{
  "num_key_value_heads": 2,
  "intermediate_size": 256,
  "hidden_act": "squared_relu",
  "norm_eps": 1e-05,
  "weight_decay": 0.063,
  "decay_fraction": 0.917,
  "decay_shape": "linear",
  "doc_mask": true
}
Each number is 128 + 32 x the weight over its row's rms, rounded and kept within 0 to 255. Layers, rows and columns count from 0. Numbers have three digits each. The size before them is the row's rms in percent of the matrix's.

# down: layer 4 MLP down (transposed), 256x64, rms 0.199, rows 1-47, columns 0-63
# up: layer 4 MLP up, 256x64, rms 0.232, rows 2-47, columns 0-63
down1 111:078088145175134147133066125131152151132101198196075101180131133113145176096132105121117096153184086139133154082161134083136192155161145113152098157166146139154131108185136076121122131151130162
up2 106:112106136172095212137157154094082138133086164140107157139112088137112201136142100061169128110117094102159158124122127151111153176115078151178108139123152175085090160113161090158096076131167111
down2 106:159105168173132180113150079099138091113156123093075122128185129130163122129145133148183090177122124119103122070185147083165141167154142113151077155097140176157173126110132126151057087077114103
up3 113:141140103123099159076164123092095174131085162132063146062146128149137147077168120124122130127108109134110062098116127126137123133120104170080091116120141125090125228164158072145157114146198112
down3 108:122173078129155129126137110098063146113056145098138132125130127105136203128129114096136087114121088215163151122119164139092146120116167129105124091061140090128146192098172176112086159126144168
up4 101:131081136139147112138129084120117117131096051124099143126099057075117192199131081118168129086180137171125158177163161183147137114114124096115077135131144113093120137153132117174162165076154121
down4 092:131070121184092110084138092098160063182168169090136150092187140155143152117118126134151133129094135148157206120135118127103169130148100134154104094205134105133143154072148179076140121094130131
up5 122:135122133127121075107144166103184129092161125120122161105163108130167116147194102075162150101134111120098158146105048129172188128142111077149115091073172117142133177146120139116089089174135199
down5 122:133101145134125102097135115101152142110159115081092198138170136064144113142242146122166194185115112082156166107100107114131134168153105156120075145155174136160112119166160155124125130153107121
up6 095:145158091114135128188145126172094114161131199120115115135101065101144082132107143109080128139141138074167102104132143131129205135205142084102129093097113103096183172068124113153114114134165165
down6 091:091107153122111183081174139133111116161118128142143152115146138126177186122116193105073111137160210136161138186064130120150134130125142184169110096150091158082185149160125162120106089090138109
up7 077:107107106201091159163120141077118160097101194171146140120100134145131090100092111164121147101073123079162093131152244096124093148120123135114133091187142137151128096140116148106087140152111140
down7 082:138141157164077130115126150126142102165145149163029097177113122165131160161149162128102120035173169097099157069159116143145073146124176112092174144154146073109123136150146142144120115111116150
up8 107:160135092105060137176185068151123141153121142164097136081085085104146141134145101143093149143071118121087111146131020085131076128129114155146094073136150156099131132103145143105143157095160115
down8 097:113152138112063126161139097136137146156103155208132130121083110052138148131165091131130107182120124113124118156098096111103122082154119179117138166187161126107084080088119098146168190142181079
up9 108:094089123170135150187107084093142151124151089126100136133128103087095185077140103129162123150144151158131165080162125154121090158238044147133120128121121095134148131125129092135142184113124081
down9 104:135174160111204154154154128115175139134121118163071110129143054091116117125115159126181158179125193142126105142146106134121122140171098185142093143146114083146168060094148081145111149158140069
up10 084:156125132156127116093193173111087212128137116121115129108153063104174101084195149106098101195081131130164122169118113107125083119124156169141098151179104153100117150170121118132163091142178123
down10 094:066116085135151176127099119079102100180127197168105045093135107172154135122087106109149156154139126143194132132096087129131195131063136128149136099109148139139150152082079124155106136104137107
up11 093:154159133171051180126146125164057103096174074141172162194151093116163100114147131135131105186107109171105102123126120108117109096107089179146123143186139196148115116123119145106139091162152129
down11 098:093100152117162103160122122151089122138184173157150113182111101091098148126107091057123112161113085079094137122111148180106160107104164086141161119128174091158198067158086137120152123177101151
up12 095:148123149129130162125105148058103122177183152111153192083134114162175112092181178141157122163130108143084131075184116160128091179126069101162152133094139130080118130128157145143080166131116180
down12 100:136142136147169157107138106109149050158167175072124164147163106116128096185138181107096109162139161152175087179172136121134123120193119110183132149111154194137091172091109132170150090126137130
up13 113:098122102059130137131177191129127142104124073121091141148120039154080157141110174134094126104132144182082164089110089155090110146118155159116143120156143196159154147136130158104094163110180162
down13 110:118168179075168113150132142078190098134121108143078119128138126107162166168159175136174092062160146146098195097127193173180133123112120151115127127100096095116124132124104154146169180147081119
up14 102:120113101092122113135163126122089120131111097140185141120167165122060141128095172150132139150125097137102129105104170097115126216136049168100166054100131183145172165108121143156091144071106138
down14 096:125123106158122156172081162089212146093093166164157115150152158177100155113195134110111072117208077181119124098111174104146122139119157192144124122094129156109131104150130121113174128140099115
up15 121:105135122064140149110169095183127208147116058130109111059111150115151061091128096122146110118110178129120105073105122120095117158139126175116177135125140173183106158085138139165110155131177144
down15 108:140132084172147143143126126122118191149093128127186167124162130202159139108133131104179123104159075101083123107152101095213173111082163127110107112116179163106091138122095124123172174144124072
up16 122:116065087206096182121119133126146129150162164091119155123117114093087140154189088118124147140097120085138173122123157100167176093121059109105120139089081122091089120160155061107149123169139100
down16 117:130170116140112154089138179058147091115083165136104075146150082169157114153110155162106190102115147137109125141092170153186122118160109175152170105061123113148072130175097131189138133097132111
up17 111:149109140110078137127094141169160105170079123125104176100095134108102186145171154132186195175149071171152126109073140169135108126150057115164125144121165129138116060114145147110122146163119181
down17 108:140126077111110191054151053101148160141121103063099103116137145109130123122158107107139126210161143103113131128134103176133101131119105145151172115159168076151091059116104121126090179138094103
up18 093:115110099116075115118142113130058180142076144112125110131150157116116061153060097174140091167104109113120088072098140115154138139160115169123117162168175158139105094155156163141191079103154175
down18 095:115091104116134112162106088093159147093121134101108116168078153060141068117124091137107106182151200151155083059103169138161060141171157167117140153098179129114132155123112121094148113146149167
up19 119:164117091146151162108136125158055179195093178139128073153113166139175123126102144124105117157156096112130168105100126121160169141115142164183088111154169133078150152123160118079186124076081105
down19 103:146072191149159145128097059143091140133110170127068154133142195135140162135116152122127126107109065100122097105107078118085100119124118188107119205165100125085137138162116086104112159077143156
up20 092:160133096091115132144097118142110069096101100122137136146129115088085140156137048145167158112101114161125168113086149143127162147088159106147146139096136163076163100117240152147205119133102150
down20 089:071109097153085113117104122154148116160200087143134114088181042181106174131164127093110086089123134148166093144158164132117111164121138107140130133107111070088109075150114107068136173114151108
up21 105:090122113074175120104128160138047159134137138128139090107158080139102132091127139160164065082119073148074151127101108088121150169127096155148096096150141099145194103101172187102154126132080154
down21 106:101108148138166109195146121167144139105094106165102060162163061118153155163095127157134073132123177122176100137175152193112128167115194117141138140164126122158144087120143157202123131133128168
up22 100:155135098072059123181176147141122159098097085103130153124087149142117166141131138145137115118205123132070156080155151112160121145224089144121159143115115142146150152111082125121111116084058106
down22 097:090144093177132121171089116078151147145143086124059116131094166163104135126166160121156180131180111132099151115159087145135117118115156183177175074144126076180083101126080111143191114106124109
up23 078:191194151118107110141165132165099132097140114191143086149098119105155145107066098114109139037185162161123117110134113164081187124121107119117112118159082145163191142135120147145106077118130104
down23 080:100121161137162189103172127074120134138148127163106103116085108167153161121164144145122081189098112110119184148147165078104110132108177186159069061130138120164066121138127103073118106104115159
up24 074:162123180117093152187130147118076126155156111107111113141150122034181116135144139130195063154170142161100157126093141138121102127071176081142083155146115129164072166116134157107140122086152129
down24 087:099092113130103152110067147121095148079089161142125158142202163155202153117125131143083112129121123068137160094150158114140131121114121207146103147159094166129166185172201124094132129154110150
up25 101:129111067161119087143098170155086123178163107173172160139128132152125152111055119089123121121139111201201180102132143152175125139129095119161164124143151153197132158074159135083118129123166122
down25 099:072078118111121151109142131109111078131120121090084146108098150129134087110161177131084112110088138157157048117132107132140162024122100203119110127154164155154106151133159144164170153088148160
up26 097:137177156150156137151098144162104165056096178149142157174074186127146096115120141080121175164073150068161151130132152138182113128140139196124150142114130066130113139087123155147134119105097074
down26 101:112118158076151094122110120081103120152168103147117150152087043152180145095123154098138070102129145094109187051105162173148096128164116132119151113143072097134192152129134148124121140120060127
up27 102:122144103103153152127124139126160127156110154088130109125178113120113151147136156131143150067118065127111195124159113061159192119105060162176124143142152150105069154161186141118162145153179200
down27 109:152121106090201074112136083175158125078168139124183118101161096066152148119074070124127087084142112064121116112145047114113145137147170103132116135130101165150126132110141154116083156108141170
up28 098:093090147126042179114135126170118123119134120120100100145131085154127171112175094163056127116157113128122155156202106161134084146150135115149109106124151184107165153177141109057086108174134167
down28 096:169133097066219168081113098098111098145191152107124154113157142148071135135148070158118122084122157083148086162104086159067117144115132140083105166108090160119152135133126106165127160123164121
up29 098:165081143104174081129125080126097130084123051150095106090059133088138129110151101087115091090130123154100141049160081184108149146158067122109125091095146120172127109126160121155111111148137162
down29 094:102119158120119142158139117099148097093096123120135081107066072113206141169118132146112169154119138194115147135127097132096201156199109084130093152136088104129138150070123103201122156134092129
up30 102:130124141068125125157097039113135129108159126139163122159102130116119123085155169195097156112106095154092143120121129111123080158071129160114170103118155214132150092097129225100126127129146148
down30 096:111169134117128180099084112130141124135153114172141143122058133166131131150121148094188143078138131136163136162100112107089132147102098141150152163161052126125094120169100059138082179131135224
up31 096:184139089125122099192122072201132099113106084137125172141168163126108122131131145146078117105096191169139153138055136184174157176121115131147114104102151128130185123128060146141110116108111098
down31 102:098137159136085186147105098105144171105111151143102112128101129143152121093174127110180164085167120096118112072140075170118094199143125091119119185052146107107078059077138124131123136152114107
up32 078:122122148084150174141182130088088165113110118170105165103082158153136156115123151093196121107138120139157184079150119104134051118171183156108166145069157140165159168151158108123116156177098112
down32 080:088134120117098125149137124115122157168193168167150081098137140105150094145163160151085115087183134145136103135173149143159136098142134144134195131098117144063147129116105111238187138144156174
up33 110:130122127178110141188130143107091130079125141145148164116161062166150103076129175181151071159076193121122153068140101122157109101065083138098126118152107132111148145156172153117138102123112067
down33 108:101116105127130115136095109091138103135112144203093118111133147157129128170195191115136100128103118137170127103171174108129138101068131138151105092127140107128128083063074101083191204080127099
up34 092:177137077102152137172167156113140127114145140093142195046103100118116082071094145187116122099113121165140190116073128139147107139133154199163154114105147148069104125133152128124165107092110092
down34 092:130138158090132104161133137140131129113114141138062112040097138140142106116150148122034134116095108113142060179084085116164071113110137092129174136102151121139169183136136126189130089170159137
up35 112:151128070115068118075159063129125183130130127125143110121069168132127127117123215096116173163134125145087141137116128144135094098120091164153143105147179131170199107116145137107198078098140148
down35 113:114090158151146071112169115127142127164109108117148114134120121102172130144179138138039114204136089171094079117136130126150124138141179139128095131148179178122110064139185096108091118058108099
up36 115:172133162064130107104134141187153094147122115156171146158169189130103110069151137132141130100132137124111146091182120166178099081115078129095084067148159102135078094083119107168105089103096161
down36 118:117106085098151179109102124083154135138096168132066097160069188141114149181106133125145137159148133204099097095115165107096121151128119099158059126154163095180134135063109092117118156169123148
up37 086:113119097110170100094102087190127134097126146059166137087175113076180100143125132125157151135127171103041135133191136148168167117149099139080128137133106091099140180153078134113111144122087169
down37 096:106172102119160111101156119147160107117155160136154076157114139121169145154144146129111134096113183082129156241166176183134103105203155133143128168132118054109095134156090105140137162135142121
up38 093:137144075146098144132105147125138105095127109169070156200087111103133142140126117098172155126118085139176180111124119150195144118143169075141196079131117154186124175150096174115061134111147147
down38 102:059090144095160052082133169110088149182179144132148165100124143076136147141134144129114102066149102123160135137171122120108140123164170080135052095147199122153099143114148134137100166134142100
up39 107:176112153086163133158131161150130180128129167136131098139127158129127134075138183099080061134119049120146172132064181152114150118165116147096136104118186175156093175131158088158112133155169154
down39 105:119153129117174144170103122138175181154125183118124141137134134082160087110113169105108109150097145135165195073100139132149066094200072083175148120149140149097105083101089145116132162188147131
up40 093:173061111154103157200155113161065159153158115108162116159110201095114148120153096104118132098155093091088126115113148153084168146123107080141161069115108111059108134132131167182143135126102147
down40 090:174134068130086126141082106122144110158132115123139137210181137138137203105105142170090130125146180076124151155146145147120161200091173134140067108116111113064139122109146109142132111198127135
up41 095:119184146105111168151108111129072153063160088159106120135094123139173094083134199084094059148133189116153107138150130138176107151104115113085174111103130172126141181159132127063122128148156147
down41 095:138082117169164151167135151117069159144128161163082083098130127161188119141088138072104070142068187061136096162145105181134158107162117106140124166122123133108124106092107148080139131081142093
up42 091:180121137077144111092093156191113072119040120118189124118109094072081173119133118192149121160152071107111131139072125124149105164160094122123119085108105161116125110139096131109091121106149085
down42 099:136163189121142165128118151121138143085063112147149085144107144152231140163146109172117181131153118160120128123172106138157138105117098127198113100115194134138105143102201147131119178133154084
up43 109:092157094120119178147138143115102108118155108151168162088084122103141110123175162122111153138118107136107176187112175085077089091114127189179113114099045072101148097160131141109081159085149112
down43 107:147095146083149177102147123087078131196129120131053075147130148124139213060185108128103174142157132094129118151175160182136165145132133133147151109131104091144121112108106154165146108164092107
up44 035:098120132193091126131140117135148162129143122137134185122124090091114078066123157187152110127161142111144181138098152133164166111124131113153147090146155170130102201123177154074110130075080209
down44 047:124137145119127122119101196100161140086115085162120170086152129142098100134072104070124124192145201122129141178146122154104102079121122158141159105100082105133051087161091136167152103164082135
up45 110:098141111129097082159102079137098128091114135139162112150106130103111108073199200117101203124124107178106104147110137127063134121102120111069141173197119140105128112165164107109168133115171176
down45 100:127140104183168080126093096131136130157195201109137126122124121160145157121128072129157155144184110071135152151182080140127184113123139130132188164105116110141177198084116110119146149151078150
up46 111:115121159066126118062162133149133175039126151160147176155115195116170106134135100108169147100074126131097124108155147127108132095171127187123069117066122125136126153153172172134083130123162139
down46 106:085200113167154128139141103156124163121122099135167123146137089145124147117121116092133083094144099131129178141173075176111082213159116184110081176155120092118110097103183120101080166150159153
up47 095:154107104099057149077112107121158140077123194112137158150148117112153152134137111122074069114107114140156132084130142162145090093126103152152086123148162174119118094105145191061089103106197180
down47 095:129063137149124169117121112106192156159139154142117144175058122111144148093128071080111049129167141125109105106116084101178141066184117136142148138128132153113098074112064151124112133175149099